{"d_mlp": 832, "norm_place": "pre", "positions": "rope", "rope_base": 88800.0, "init": "normal", "init_std_up": 0.0289, "lr_mult_qkv": 0.5, "warmup_steps": 204, "decay_fraction": 0.756, "final_lr_fraction": 0.0, "doc_mask": true, "train_tokens": 630200000}
Each number is 128 + 24 x the weight over its row's rms, rounded and kept within 0 to 255. Layers, rows and columns count from 0. The size above them is the row's rms in percent of the matrix's.

# layer 10 MLP gate, 832x320, rms 0.0847, rows 471-485, columns 0-159
size [107  96 108 102 103 101 108  94 100 103  98  92 101  98  93]
[[153 150 116 131 128 160 130 131  99 137 154 169 127 110 124  85 129  98 130 146 122 130  84 141  90  92 116 123 118 152 143 130 128 147 111 128 128  92 117  99 105 104 153 152 132 148 113 163 147 139 116 121  98 105 139 103 129  94 155 147 133 159 120 120 161 118 149 147  88 138 139 147  99 128 134 129 106 121 106 118 145 132 147 105 138 105 135 117 113 146 110 131 131 170 159 119  82  98 141 130  79 164 164 111 154 144 135 145 126 146 102 176  65 136 139 131 135 135 175 132  98 139 106 139 120 114  79 101 127 184 131 129 101 133 142 164 149 133 134 137 158 120 129 107 136 136 122  96 100  66  92 135 138 148  87 158 118 136 127 106]
 [121  91 160 175 156 126 161 154 160 110  88 163 118 129 188 138 138 135 110 143 121 149 138 117 104 142  92 123 136 168 129 103 154 130 170 129 126 125 114 122  85 130 174 118 111 153 158  99 100 119 136 150 128 143 144 100 128 138 135 166 146 129 109 134 108 131 111 128 133 120  71 144  96 161 118 156 109 124 148 126 120 151 158 135 142  94 144  99 131 129 161 159 125 117 115 131 108 134 108 117 102 183 139 111 166 113 119 129 138 151 133 120 130  90 104 131 121 103 133 123 137 160 133  88 141 138 157  85 131 121 122 134 149 133 129 155 104 106 111 132 152 150 100 123 148 163 106 114 110 151 155  99 149  89 117 162  99 157 118 127]
 [166  91 123 135 118 105 153 142 101 140  94 130 138 178 127 133 127 137 153 142 125 119 162 116  85 128 111 151 151 120 122 199 185 138  90 118 108 125  94  81  93  85 112 123 122 105 123 175 105 148 143 120 136 114 120 175 109 172 132  99 162 125  99 102 105 151 134 136 121 185 140 155 144  91 105 130  74 152 121 147 120 120 100 104 107 108 116 106  95 133 150 145  92 158  96 105 109 127 163 170 121  98  94 110 109 117 128 116 152 141 148 167 149  82 114 127 169 128 141 127 154 133 104 162 155 132 128  95 108 135 149 127 133 142 133 135 124 142 131 158 123 137 120 129 166 163  96 100 130 117  98  77  76  81 128 129 141 159 116 142]
 [164 110 156 130 159 142 111 128 128 111  96 143 137 146 139 128 114 104 115 101 119 137 105 165 149 163 103 139 174 123 106 156 184 124 129 109  93 114 114  98 108  94 134 129 139 180 142 156 156 114 135 127 112 136 148 141 135 144 126 113 163 143 116 137 144 136 133 168 166 162 125 116 127 104 113 105 105 112 116 120 134 177  91 139  93  49 132 160 138 132 115 136 136  81 169  62 163 113 113 117 124 139 119 116 149 134 117  98 140 133 134 129 124 121 160 109 134 150 136 101 160 100 102  79 131 104 117 104  98 117  96 131  86 161 163 105 112 140 115 133 130 140 135 156 142 132 134 122 158 130 170 110 136 104 133 100 136 153 103 126]
 [149 113  94 115 118 126 132 151 135  69  75 129 111 130 145 104 164 121 119 168 128 143 149 138 117 114 101 133 133 160 153 119 144 129 159 109  76 128 123  89 121 109 123 163  94 164 114 117 117 139  98 152  86  97 113 166 137 145 118 147 133 187 114 152 128 157 115 119  97 146 116 164 113 110 128  88 106 139 104 161 103 115 141 148  85 132 113 145 107 154 106  97 145 103 188 100 121 111 145 166 164 152 156 133 138 131 118 131 136 155  91  97  89 147 137 127 160 109 150 103 166 124 107 103 137 120 139 127 134 144 138 193 141 149 147 164  71 133 154 125 165  96 122 135 156 134 118 113 115 132 175 128 117 137 124 151 129 167 142 150]
 [111 115 158 126  97 138 141 143 126 127  69 186 165 133 147  93 129 136 103 146 126 167  96 140  61 129 139 114 146 130 147 121 143 114 137 138 124 133 141 126  93 141 145 120 119 139 119 111 152  98 153 149 123 112 123 155 123 157 109 137 137 113 110 125 101  98 114 125  73 111 149 128 103 144 124 105 146 129 146  81  87 153 135  85  96 118 114 100 123 104 135  94 133 150 146  72 126 136  84 129 114 131  64 122 119  99 138 111 132 180 157 146 118 128  91 114 143 127 154 119 124 144 158  99 138 111 121 142 138 129  59 171  98 131 132 120 111 146 144 116 127 146  93 150 139 123 125  98 143 146  79  86 115 153 122 143 103 156 121 162]
 [102 112 110 166 123 124 106 167 118 123 103 183 129 121  96 114 154 162 124  95 143 193  73 157 106 106 128 106 142  98  90 129 145 125 115 156 113 117 119 143 131 124 110  94 150 153 138 128 133  85 130 141 134 152 138 115 117 137 145 168 142 183  97 145 189 127 101 153 121 122 104 126 124 144  97 107 128 131 122 154 124 109 158  69 115 107 121 131  59 126  92 120 114 130 125 124 114 140 133 148 125 112 151 120 122  69 127 149 142 124 115 162  99  86  99  87 130 115 165 130 140 120 128  87 161 129 107 116 136 168 126 125 143 107 147 150 102 118 145 113 142 150 172 131 115 131  78 118  71 131 110 143 130 127  77 173 139 118 121 133]
 [155  71  98 138 160 116 137 119 102 118 102 142 119 132 107 102 143  80 129 153 171 175  96 146 116  93 122 107  94 121  78 114 169 151 148 148 130  86 132 131 150 168 120 163 161 172 123 141 134 108  87  96 121 114 119 174 132 126 137 152 121 135 125 111 135 137 131 124 130 136 132 122 129 138 159 115 129 103 158 131 133 102 150 130 141 106 107 180 144 111 128 132 153 137 144 129  99  74 126 134 101  76 122 163  98 107 151 163 116 118  90 131 154 143  86  93 188 167 113  80 108 122 173 140 122 140 118 131  91 123 143 123 132 132 132 132 112 147 139  84 164 123 116 139 115 119 112 136 129 135 121  82 169 122  86 110 136 115 117 135]
 [109 114 145 121 120 121 138 137 123 127 156 119 133 156 146 151 133 136 130 139 112 110  89 116 147 128 108 151 150 129  94 145 136 132 154 113 148 101 123  93 136 109 134 121 140 107 124 184 137 139  97 146  83 125 108 123 105 135 140 109 165 143 143  95 136 130 177 156 178 112 104 149 138 146  94  60 155 113 131 120 156 146 154  99  87 101 113 123  95 118 128 140 182  89 130  88 118 129  84 165 125 101 135 117 106 132 144 183 125 132 151 149 137  88  86 144 172 149  70 139 155 137 115 133 117 152 135 105 135  99 162 149 179  87 170 153 115 122 109  91 179 135 131 104 121 143 148 133 151 113  79 113 148 140 127 103 152 130  88 105]
 [156 134 129 134 106 134 178 176 141 107 112 117 150 163 115 114 142  86 110 139 124 162  99 129 135 109 112 117 162 115 129 143 129 111 171 148 134 153  83  72 139  93  94 116 103 145 120 132  90 137  81 123 102 105  85 145 154 148 133 134 128 115 173 170 124 130 104 146 150 156 149 151 128 113 102 120 154 127 120  98 163  81 133 112 126 131 140 120 158 132 137 164 105 146 153 150 140 122 107 126 143 147 174 120 126 120 134 142 147 148 108 126 114 107 103 152 142  91 117 102 153 131 155 157 151 168 162 122 115 123 125 150 159 146 105 136 136 109 143 121 138  84 134 137 105 149 100 125 101 113 127 112 133 137 124 122 177 129 137  99]
 [116 111 122 115  93  65 156 166 152  87  77 139 156 137 145 122 132  73 131 167 129 139 138 121 112 168 148 126 158 116  96 153 131 194  91 126 121 121 125  82 176  70 122  93  80 130  86 127  92 126 140 102 124 142 113 133 141 158 127 157 155 137  82 136 120 106 125 122 139 146 134 131 127 158  96 149  77  96 134 116 141 135 103 124 140 159 119 144 105 148 142 115 146 180 122 111 124  96 145 142 133 137 155 119 127 116 102 155 148 123  54 118 124 127 110 114  96 127 133 132 133 160 110 178 110 150 117 120  90 130 119  96 107 123 107 144 121 121 162 136 129 102 134 156 149 141 140 132  89 137 149 112 110 134 160 136  91 158 118 111]
 [ 93 155 109 120 125 174 115 114 100 105 122 131  82 117 130 130 148 127 122 138 121 157 105  74 101 151 140 149 103 157 154 138 102 150 123 106 147 106 144 116 123 145 140 160 132 132 142 144  93 119  96 116 101  99 143 132 150 126 132 129 161 123 121  92 166 119 109 148  65 156 122 147 109 149 140  78 112 162 160 135 151 135 159 166 139  84 120 125 113 137 104 159 126 102 111 150  72 143 128 101 157 144 115 177  90  96 111 140 172  94  90 147 121 110 126 115 136 159 177  95 173 106 150 150 127 131 130 123 145 162 146 105 175 115 110 157  97 122 141 114 140 143 125 153 121  95 125 127 113 114 164 114 137 102 115 159 122 146 113 108]
 [ 82 105 130 109 173  97 118 170 138  83  90 156 122 174 132 101 128 161  79 104 133 159  92 112 130 103 107 150 161 103 137 123 156 133 184 131 122 127 122 153 151 127 121 178 183 163 134 139 138 122 130 144 134 126 150 169  91 120 158 107 136 144 137 116 127 141  95 109 169 130 105 132 113 111 155 114  66 164 118  91 128 102 153  88 128 112 134 161 156 127 188 128 116  93  91 118 145 115 123 123 119 111 113 140 111  96 130 150  92 131 118 125 114 141 147 141 163 138 123 109 124 103 142 155 159 114 132 114 139 117 129 141 123 165 138 130 156 139 118 127 120 138 162 138 123 130 137  95 143 129 118 112 147 137 120 102 157 126 114 145]
 [ 77 120 148 126 173 159 128 146 116  93 116 154 119 120 132 119 169 128 165 133 162 134 144 129 108 121 118 127 128 139 141 119 122  97 149 157 112 112  92 123 129 122 134 175 107 123 131 146 109  93 104 140 103 147 118 153 101 136 108 166 121 137 142 124 112 147 154 180 103 162 149 178 130 165  99  72 109 115 140 133 147 129  72 115 136 126 145 145  88 152 114 122 175 118 169 132 118 131 112 182 117 116 131 103 112 122 151 136 168 150 149 169 148 164 155 139 117 137 141 111 125 134 117 119 148 195 132 131 171 162  95 117 139 121 103 128 101 125 147 167 129 101 130 142 127 130 107 133 130 113 101 114 117 116 166 109 136 129 110 101]
 [113 156 135 130 158 129 143 125 103 130 119 101  90 204 127 109 107 109 145 159 154  82 140  95 117 168 139 138 145 156 137 112  77 108 108 142 130  46 146 151 111 108 111 147 163 116 121 150  98 120 158 146 117 107 136 145 109 145  80 132  92 108 102  83 123 132 126 130 118 179  87 112 134 100  77 128 122 142 143 136 134 141 147 104  97 142 140 151 101 133 103 182 134 152 161 138 143 138 113 149 177 158 107 136 119 117 146 130 122 146 132 126 120 103 143 104 122 122 130  93 120  81 132 126  84 142 145 110 126 112 124 132 152 155 145 128 147 113 141 110 135 130 103 116 147 140 101 111  85 121 147 153 146 133  80  96  74 111 109 100]]
# layer 10 MLP up, 832x320, rms 0.0859, rows 471-484, columns 0-159
size [105  94 102  99 118  96 104  99 102 101 104  91  97  93]
[[109  86 113  92 126 138 156  95 120 153 132 132 116 153 145  67 116 176 140 116 115 154 127 132 105 158 119 144 157  97 166 148 155 151 119 136 168 103 136 126 109 127 116 155 163 123 130 159 158 104  72 136  81 148 138 114 117 113 107  55  96 104 141  87 161 131 104 152 125  94 143 113 147  93  86 107 140 159 112 136 150 164 138 121 151 137 130 124 122  96 112 168  75 125 129 115 122 145 153 131 142 144 130 120 145  90 152 152 143 141 114 120 109 116 147 123 115 137 139 129 190 128 104 110  99 114 134 117 110 123 146 135 113 126 142 134  87  73 117 100 124 157 141  92 127 104 123 108 140 117 129 100 126 120 132 123 118 122 142 111]
 [143 140 103 170 113 116  94 107 148 106  89 149 100  72 129 115 109 114 147 141 156 158 120 151 157 130  83 108 125 142 120  99 159 106 153 122 124  97 155 119 140 153 156 145 135 144 178 139 148 114 130 138 154 135 167 154 114 107 124 124 155 119 123 145 124 125 161 127  79 103  93 159 111 156 146 118 154 167 109 107 110 108 138 174 140 140 114 131 162 140 137 119 168 103 155 154  84  90 171  97 140 179 126 102 144 101 133 160 160 110 126  88 129 164 124 154 142 112 165 124 123 120 140  97  89 119 102 110 112 179 115 141 110 104  95 112 123 127 144 137 109 129 149 137 134 112  87 123 134 130 145 144 165 104  94 120  92 133 147 112]
 [138 146  86 121 128 103 130 119 122 128 116 126 143 145 135 177  99  87 109 125 144 178 102 160 175 143 124 152 127 135 132 134 130 162 164 103 107 140 153 146 124 144 174 122 125 166  97  84 138 154 115 115  93 170 141 111 133 174 129 100 147 158  95 125 169 162 159 112  92 145 126 124 135 153  85  99 135 110 103 142 118 126 113 136 124 149 128 112 162 120 105 105 148 118  92 160 120 112 121 154 158 129 125 121 153 100 118 138 118  96 139  96 149 112 123 134 113 114 123 113 146 110 120 106 128  84 120  93 181 140 119 153 120 101 112 155 105 113 127 123 140 122 117 129 117 113  88 139 122 164 110 150 142 115  86 100 139 137 112  80]
 [122 108  97 152  69  70 130 110 109 131 122 105 140 105 122 113 134 144 119 149 146 131 113 116 170 110 130 169 163 118 100 138 125 124  97 139 156 135 142 122 141 115 136  88 154 110 107 108 108 139  92 148 103 106 129 126 114 125  97 144  56 102 128  86 117 150 145 136  72 146 134 155  98  99 130 109 148 104 116  69 130 101 131 129  77 160 101 116  93 142 118 162 157 147 133  93 128 122 148 127 128 135 105 159  88 161  94 162 109 117 105 123 133 107 106 163 156 143 144 159 120 146 112 150 171  92 178 179 137 165 141 110 114 134 113 141 127  98 128  71 154 188 140 108 105 110 114 128 135 137 137 108 151 114 109 157 128 129  89 107]
 [146 146 106  90  94 126 120 107 126  45  75 138 143 127 118 137 147 142 157 161 127 126 131 123 102 114  93 153 131 137 171 110 125 162 129 134  88 161 157  64 176 156 190 114 119 152 135 154 122 119 157 137 113 114 134 171 118 138  97 130 148 161 105  99 126 133 155 111 131 108 137 127 111 149 133 111 136 136 146 113 128 132 132 124 121 143 118 135  79 190 134  99 143 158 136 107 109 150 114 135 176 147 135 147 140 123 134 162 106 166 129  99 142 158 159 116 123 113 136 109 142 131  94 102 114 169 161 104 112 133 139 184 170 148 148 147 120 143 120 118 121 119 127 170 156 128 126 140 121 122 178  95 119  99 119 119 125 142 119  92]
 [118 127 168 100 122 139 159 121 162 126 112 150 161  93 153 130 126 143 140 148 114 157 110 136  97 127 125 110 136 152 118 100 111 124 159 142  94  99 105 150 103 145 173 125 136 159  94 104 155 123 104 146 163 107 130 138 112 130 109 116  98 140 127 120 139 125 152 166 153 119 132 120  96  97 145 143 117 108 105 151  61  58 103 132 125 149 109 142 139 104 130 105 130  84 110 123  98 152 129 116 128 133 118 130  99 148  70 102  84 172 147 142 137 126 118 125 156 114 108 133 138  97 126  89 128 118  96 115 140 147 128 130  85 126 100 126 132 149 130 117 136 142  85 109 121 121  97 131 115 123 144 118 131 156 136 149 155 168 129 142]
 [118 112 141 115 117 123 136 120 126  94 143 128 157 118 115 128 174 115  87 116 160 115 130 143 173  84 130 118  88 184 158 150 161 139 123 116 118 132 118 147 130 136 113 156 179 154 146 148  93 114  99 153 117 159 147 144 100 152 144 182 118 131 137 167 115 135 116 114 115 116 112 125 137  95 155 171 113  93 115 126 127 162 154 107 123 131  82 146 142 145 112 135 106 110 158  84 151 108 120 143  79 117 127 134 140 158 122 148 143  75 107 122  96 173 145 113 127 116 118 140 140 134 125 116 110 148 121 108 138  94 143 138 140 123 169  77 163  99  86 138 151 114 101 128  82 145 121 127 163 136 160 120 151 143 127 146 133 150 141  65]
 [126 103  85  91 135 142 120 129 157 122 146 119 123 136 119 141  95 159 120 147 124 121 116 108 127 143 114  99 129 145 155 129 148 125 153 150 115 173 156 164 128 134 118 152 126 128 132 105 109 141  62 118 174 120 123 130  84 160 113 124 106 118 154 119 146 122 143 188  83 147 157 166 171 138 117 147 115 164 114 138 118  97 145 117 136  75 106  79 138 160  99  88 173 108 119 136  86 116 170 133 120 136 141 136 138 142 111 129 110 130  88 128 122 149 192 148  92 125 148 113 165 115 138 120 180 131 115  84 131 161 129 155  88 132 125 162 125 122 156 166 103 161 176 133 148 128 136 133 124 141 142 131  84 167  86 125 172 148 147 137]
 [114 137 106 145 135 134  98 107 128 153 138 137 117 157 151 157 151 102  77 110 169 126 123 154  79 106 135 150 117 126 107 166 159 130 110  94 101 132 136 121 108 151 125 138 146 152 104 150 108 122 125 145 142 144 127 146  99 133 110 132 153 117 115 119 130 124 130 152 134 126 132 125 130 133 111 130 176 127 150 138 147 133 128 100 151 121 117 123 119 131 103  88 105 102 189 100 135 133 139 120 112 111 162 110 112 137 129 140 141 128  88 159 136 102 128  85 145 128 149 124 143 123 114 153 115 171 130 154 111  59 115  92  99 160 143 107 156 139  98 164 106 120 103 132 133 194 129 153 122 126  85 121 115 122 182  89  65 120 129 111]
 [111 161 139 128 163 112 148 140  94 129 155 145 162 171  90 133 100 136 132 163 138 118 128 100 134 107 128 115 114 120  92 150 162 143 112 123 156 119 112 123 126 162 136 115 133 127  95 134 102 163 112 147 147 154  91 107 143 102 154  99 140 156 127 174  78 119 136 162 158 126 105 135 145 165 140 137 134  84 134  65 125 134  97 108 140 115 146 135 106 126 135 129 127 117 175 151 153 124 126 146 110 133 193 147 184 129 163 126  88 153  88 129 150  97 110 147 138  89  94 141 111 100 132 160 149 166 107 175 134 136 150 171 140 159  79 104 130  90 125 126 102 108 172  97 116 152  97 135 146 115 101 141 126 132  94 132 149 122 158 142]
 [177 134 132 112 120 175 160 101 100 163 173 125 101 130 122 131  95 158 112 128 116 128  97 109 125  66 128 120 126 155  81  90 131  66 153 129 142 117  92 147 133 144 107 161 172 117 139 118 178 156 135 162 127 116 133 132 132 110  85 104 118 107 142 133 100 148 135 153 111 126 122 136 115 123 105 104 111 176 129 102  81 136 148 141 144  84 127 136 156  90 146  97  90 107 126 120 111 149 131 123 157 132 152 124 133 151 100 132  96 144 149 156 124 131  78  96 160 115 142 172 109 122 123 123 123 113 132 120 161 119 134 154 135 122 163 136 184 122 141 112 155 188 109 126 121 116 168 160 138 169  93 103 152 123 133 158 121  97 140 151]
 [125  86 133 139 140  94 146 145 114 112 158 129 132 133 170 116 151 133 174 129 115  77 130 128 148 161 121  96 135 145 126 120 136 134 159 137 119 117 120 140 116 146 146 126 131 123  86 153 187  89 136  94 177 185 103 112 107 126 108 128 118 139 128 178 121 137 106 112 128 150 134 134 124 151 168 130 127  84 140 126 101 122 137  69 126 136  93 159 160  98 108  87 134 157 121  85 127 159 102 175 113 122 108 135 156 122 141 145 169 138 158 115 131 130 132 156 106 109 114 163 104 157 147 127 140 122 118 166 119 154  77 131 132 140 130  78 139 153 134 136  76 133 158 123 113 122 134 130 102 137 114 127 126 129 154 107 175 139  75 155]
 [137 127 155 135 105 126 113 151 132 116 103 190 149 128 111 158 124 144  99 130 131 135  75 139 144  86 125  71 133 110 120 118 147 133 182 119  89 139 163 130 112 148 156  75  89 126 131 122 161 109 164 109 110 134 121 191 134 162 107  79 101 116 132  78 114 100 159 123 148  91 181 169 127 124 134 122 145 105 124 120 102  92 126 120 100 137 146  99 109  89 113 163  98 160  93 133 133 133  79 142 100 115 121 144 156 166 163 128 165 121 126 162 148 121  98 144 131 118 116 141 130  95 141 126 162 152 130 119 128 130 161 141 139 145 134  83 133 139 154 118 128 112 130 118 131 119 107 142 159 156 133 107  96 130 143 103 148 123 132 133]
 [120 160 129 107 117 125 110 120 119 153 146 141 176 135 125 103 143 109 155 204 155 159  82  81 138 113 138 170  76 138 113 164 119 154 105 162 123  94 123 113 138 155 126 150 119 104 135 116 131 153 135 173 119 111 134 131 158  89  96 137  85 108 124 118 122 138 156 133 145  90 103 106 114 138 121 156 119 123 141 129 160 198  90 133 133 104 109 112 116 129  98 128 163 156  81 118 134  86  68 162  99 123 100 123 112 101 122 177 111 153 120 133 127 106 105 108 161 136 149  86 121  83 132 142 126 105 151 139 153 157  76 118 134 117 134 126 110 137 120 130 112 112 109 103 107 102  81 109  87 123 166 142  86 108 116 184 139 129 145  89]]
# layer 10 MLP down (transposed), 832x320, rms 0.0846, rows 471-484, columns 0-159
size [104  96 102  99 114  94 102  99 101 102 105  97  98  95]
[[128 147 134 139 155 145 130 105 137 138 154  86 121 134 159 113 108 150  97 120 130  63 149 103 115 134 160 114 153 129 134  85 182 131 119 146 103 128 100  98 141  93  74 145  94 143  64 126 100 147 111 107 115 132 122 104 138 164 151 123 128 107 175 107 145 190 193 167 144 112 122 153 126 134 126 131 133 121 147 137  87 152 136 115  84 125 147 179 125 138 108 155 122 119 175 141 143 186 132 124 133 151 154 145 137 125 166  91 127 107 110 103 123  87 159  93 135 140 144  99 100 151 115 138  91  97 138 145 140 158  99 121 124 136  93 123 157 130  81  97 106 144 119 106 139  97 138 119 155  63 113 145 112 153 132 154 110 131 139 141]
 [124 124 163 139 138 115 139  93 156 137 137 139 111 101 107 158 153 113 108 159 113 168 103 121 151 147 135 155 105 121  97 133 170 128  96  98 158 127 138  89 178 178  87 109 138 155 120  92  90 207 106 122 145 163 118 117 118 148 137 118 116 124  99 140 125 115 156 150  96 119 163 127  85 196 160 133 123 118 143 122 126 147 166 118 145 134 153 127 138 140  86 169 119 128 118 148  99 147 157  97 153 143  83 122 110 160 138 110 137 106 115 155 141 104 136 108 135 133 142 111 125 117 134 129 146 102 110 116 128 106 110 143  96 176 176 124 115 151 164 103 103 102 124  99 149 110 106 118  91 126 108 111 115 146 141 149 138 116  99 176]
 [ 98 139 113 102 123 142 122 112 147 103 146 129 103 117 108 148  96 126 154 130  79 106 124 134 129 143  73 101 162 109 151 135 141 124 102 149  94  79 123 193 116 102 123 161 118 128  26 130 132 117 151 111 128 112 146 160 120 100 148  99 160 115 162 123 138 118 130 124  98 114 130  97 135 144 127 127 143  78 173 102 106 167 113 108 146 104 143 114 125 138 112 117 116 102 123 151 157 159 129 119 140 130 189 149 122 155 140 145 127 117 148 111 143 125 124 148 125 150 109 147 107 119 102 128  94  62 155 104 173 141 114 162 154 136 124 107 179  95 107 112 138  90 120 109 152  93 158 136 156 125 161 173 150  85 139 171 136 153 149 128]
 [ 96 189 125 126 118 146 109 140 124 144 133 107  84 134 122 151 104 137 133 112 112 158 131 150 141 128  95 135 139 102 120 100 124 143 150 149  99 147 127 121 111 150 142 129 158 129 145 164 140 172 102 105 102 151 105 111 101 151 145 144 105 121 120 134  90 126 115 118 138 117 122  87 126 127 153 132 115 116 153 148 130 172 158 138 114 119 105  99 124 125 138 128 147 129 192 103 162 127 152  98 171 132  76 110 156 193 126 102 141  70 122 160 133 170 135 134 155 147 145 165 103 169  88  98 130 142 124 154 149  90 118  80 140  95 150 160  99 134 124 166 134 134 112 107 150 150 159 116 109  68 121 104 134 116 127 123 111 154  68 117]
 [ 92 142 124 118  52 115 138 124 147 126 134 135 103 124 107 119  80  97 128  75 127 136  75 137 147 147 184 154 128 131 139 121  93 117 109 143 161 168 142 157 146 115 147 124 194 142 112 108 143 156 139 127 134 127 156 120  94  93 146 113 103 120 170  86 131 101  97 135 132 109 108  98 153 138 137 119 139 114 141 143 143 129 144 135 147 133 151 135  96 120 162 134 145 140  92 154 154 131 105 133  90 192 105  84 153 137 108 100 124 131 131 108 122 131 116 128 107 123 126 155 143 112 154 116 175 188  73 132 133 126 135 120 150 153 122 128 170  95 131 161 106 140 163 137 134 126 138 170 112 139 125  95 133 119  95 137 178 107 114 142]
 [149 110 111 143 131 136 124 157 108 143 155 108 106 158 119 153 127 104 115 159 131 139 175 135 171 157 121 107 100 124 134 128 109 158 101 138 143 122 123 119 127 118 136 159 141 123 152 101  79 123 111 102  89 124  79 112 123 106 168 142 122 120 166 123  97  93 153 132 146 113 115 124 170  92 107 115 150 109 109 149 150 146 165 107 135 122 125 131 127 104 136 132 140 151 118 169 143 104 141 117 129 100 109  97 142 132 144 166 121 124 163 103 104 141 141 104 146 172 141 127 145 126 128 123 127 165 146 134 108 144 161 160 109 118 131 149 123 112 138 147 152 100 134 151 129 154 105 161 158  80 150 172 138 117 158 119  66  76 138  90]
 [113 155 107 121 110 151 182 145 120 171  82 121 117 119  94 123 117 140 171 165 137 152 119 110 130 142 107  83 135 126 158 172 158 104 125 141  93  94 133 135 158  59 150 112 137 107 106 137 137 106  89 135 125 156 116 111  96 119 142 136 122 148 136 120 154 106 130 146 128 111 154 113 166 143  97 169 119 165 178 123  82 141  85 130 115 117 116 124 126 129 123 110 138 126 127 150 123 145 114 117  86 167 152 117 131 103 140 112 112 161 113 154 110 124 150 120 147 152 187 111 147 135 152 123 132 136 153 105 145 155 115 125 117 186 133 140 176 162 125 154  95 137 126 138 128 155 132 128 133 105 136 141  91 186 119 167 125 104 106 130]
 [ 95 118 106 148 134 160  99  80 117 132 112 130 147 134 146 104  72 140 141 119 111 188 130 127 146 142 104 124 130 149  66 126 145 140 121 138 148 122 152 119 140 156 121 130 160 124 176 126 118 160 126 149 154 148 155 146 117 127  75 120 120 120 151  89 137 134 110 102 139  96 117 106 128 136 133  95 100 121 124 155 145 132 126  98 109 156 122 106 136 126 108 147 147 135 101 122 116 108 150 151  77 137 147 125 134 174 116 161  76 153 120 115 133 156 101 201 122 114 119 107 136  90  87 132  99 190 163 145 110 172 130 109  90 124 120 113 138 140 163  97  91 152 147 151 113 129 178 151 115 139 113 120 162 124 130  91 134  73 102 131]
 [101 133  90 157 151 124 185 148 159 128 144 117 133 109 131 173 106 113 111 123 130 110 142 120 125  95 163  97  89 151 154 157 115  95 123 134  96 132 123 125 122 135  96 111 132 143 153 108  84 184 133  84 137 131 128 132 119 157 118 119 118  88 128 119 129 120 139 143 118 103 153 152  98 171 154 135  88 110 125 139  98 162 115 138 154 157 136 152 128 113 133 103  64 140 156 122 100 131 159 113 142 141 112 223 134 157 113 145 147 110 109 125 129 112 126 155 143 175 164  71 111 147  93 148 125 132 106 123 130 153 160 115 134 150 163 157  92 150 113 138 163 131 131 124 160 150 118 112 150 132 133 181 131 155 128 116 106  73 131 117]
 [108 136 103 111 117 160 124 138 188 129 120 142 130 160 144 127 133 179  92 134 146 104 107 121 140 127 222 143 162  93 137 159 116 138 155 110 137 150 151 155 144 140 104 138  64  75 148 136 142  80 120 102 110 120 149 129 160 143 148 132 138 195 101  87 105 147 113  79 138  98 140 120 165 114 106 132 129 133 164 118 112 135 133 136 126 133  91 150 104  63 129 120 107 130  74 117 121 119 149 105 117  88  96 132 114 110 157 119 135 114 185 113 136 106 139  99  89 135 147 121 123 121 119 101 130 120 129 153 129 165 150 103 143 135 130  97 112 143 146 149 138 149  87 129 144 114 122 112 140 158 132 140 126 136 127  73 158  56 156 139]
 [152  90  99 139 135 141 118  99 121 146 109 115 131 132 145 167  86 143  91 143 143 106 125 171 113  89   2 116 106 122 151 112 141 122 151 120 113 138 125 126  60 125 111 136  97 111 155 118 105 145 138 179  96 118 121 145 104 155 130 157 105 133 144 128  98 128 149 136 117 112 105 104 134 140 125  86 121 136 133 123 108 151 102 139 103 105 130 166 126 128 143  94 131 147 115 149  95 134 128 143 121 126 171 152 153 157 110 126 176 125 125 156 130 102 147 137 156 118 166 183 132  98 144 164 128 135 104  95 150 149 134 168 137 141 151 133 149  74 143 129 170 145 155 125 116 171 143 156 119 173  83 162 161  93 125 157 121 126 145 125]
 [ 96 110 133 114  99 107 212  92 114 114 123 171 133 185 163 127 114 127 171 128 135 130 108 118 146  64  42 121  72 158 175 138 129 157 168 134 118 124 109  76 177 136 151 158 135 185 103 139 137  99 151 128 106 142  84 174 122 145 150 134 111 118 107 126 126 133 111 116 151 119 122  97 133 137 175 148 160 130 149 154 124  99 119 126 112  85 123 109 135 126 122 137  85 147 110 128 113 124 144 132 119 180 114 133 145 118  78 152 139 122 104 121 141 133 102  88 133 135 169 141 134 103 117  91 144 165 121  64 161 165 110 124 130  84 141 146 107  94 127 134 148 106 143 112 162 155 124 179 121 144 147 150 148 121 109 143  63 135  90 158]
 [133  97 156 159 140 160 169  91 134 169 126 144 140 112 129 137 148  94 133 141 131 140  89 147 111 131 105 183 120 113 141 149 140 115 103 117 158 121 113  92 144 161  97 106 123  99 119 116 112  81 119  82 113 108 111 103 115  78 120 141 105 140 103 115 126  85 109 128  90 127 125 123 151 169 134 100 124 116  85 139 159 150  96 118 128 153 126  70 129 133 143 164 123 158 113 121 122 132 150 127 114 189 107  97 108 126 145 135 134 166 112 138 135 132 172 120 156  92 130  64 116 147 136 116 144  83 134 124 159 147 105 132 150 142 114 127 130  94 129 120 152 127 112 152 135  85 148  62  92 142 141 149 108 124  99 160 193 168 154  90]
 [108 136 165 194 145 123 116 158  81 116  93 112 171 132 128 108 145 133 112 149 106 110 149 125 114 131 152 102  99  71 159 119 132 135 136  89 114 112 150 153 144 149 182 123  92 137 152 146  97  76 132 140 137 140 160  86 139 155  99 159 106 106 138 109 147 160 125 120 105 120 127 149 155 135 149 139 105 106 118 143 112 122 116 151 163 127 152  93 117 135 155  94  77 133 117 113 113 124 157 113  88 129 113  95 161 155 157 121 127 140 106 120  90 163 139 129 122 103 135 136  85 163 100 116 170 135 161 142 175 130 117 105 160 148 109  95 142 127 170 103 136 143  95 114 105 105 164  99 163 107 125 161 124 131 134 115 161 104 141 109]]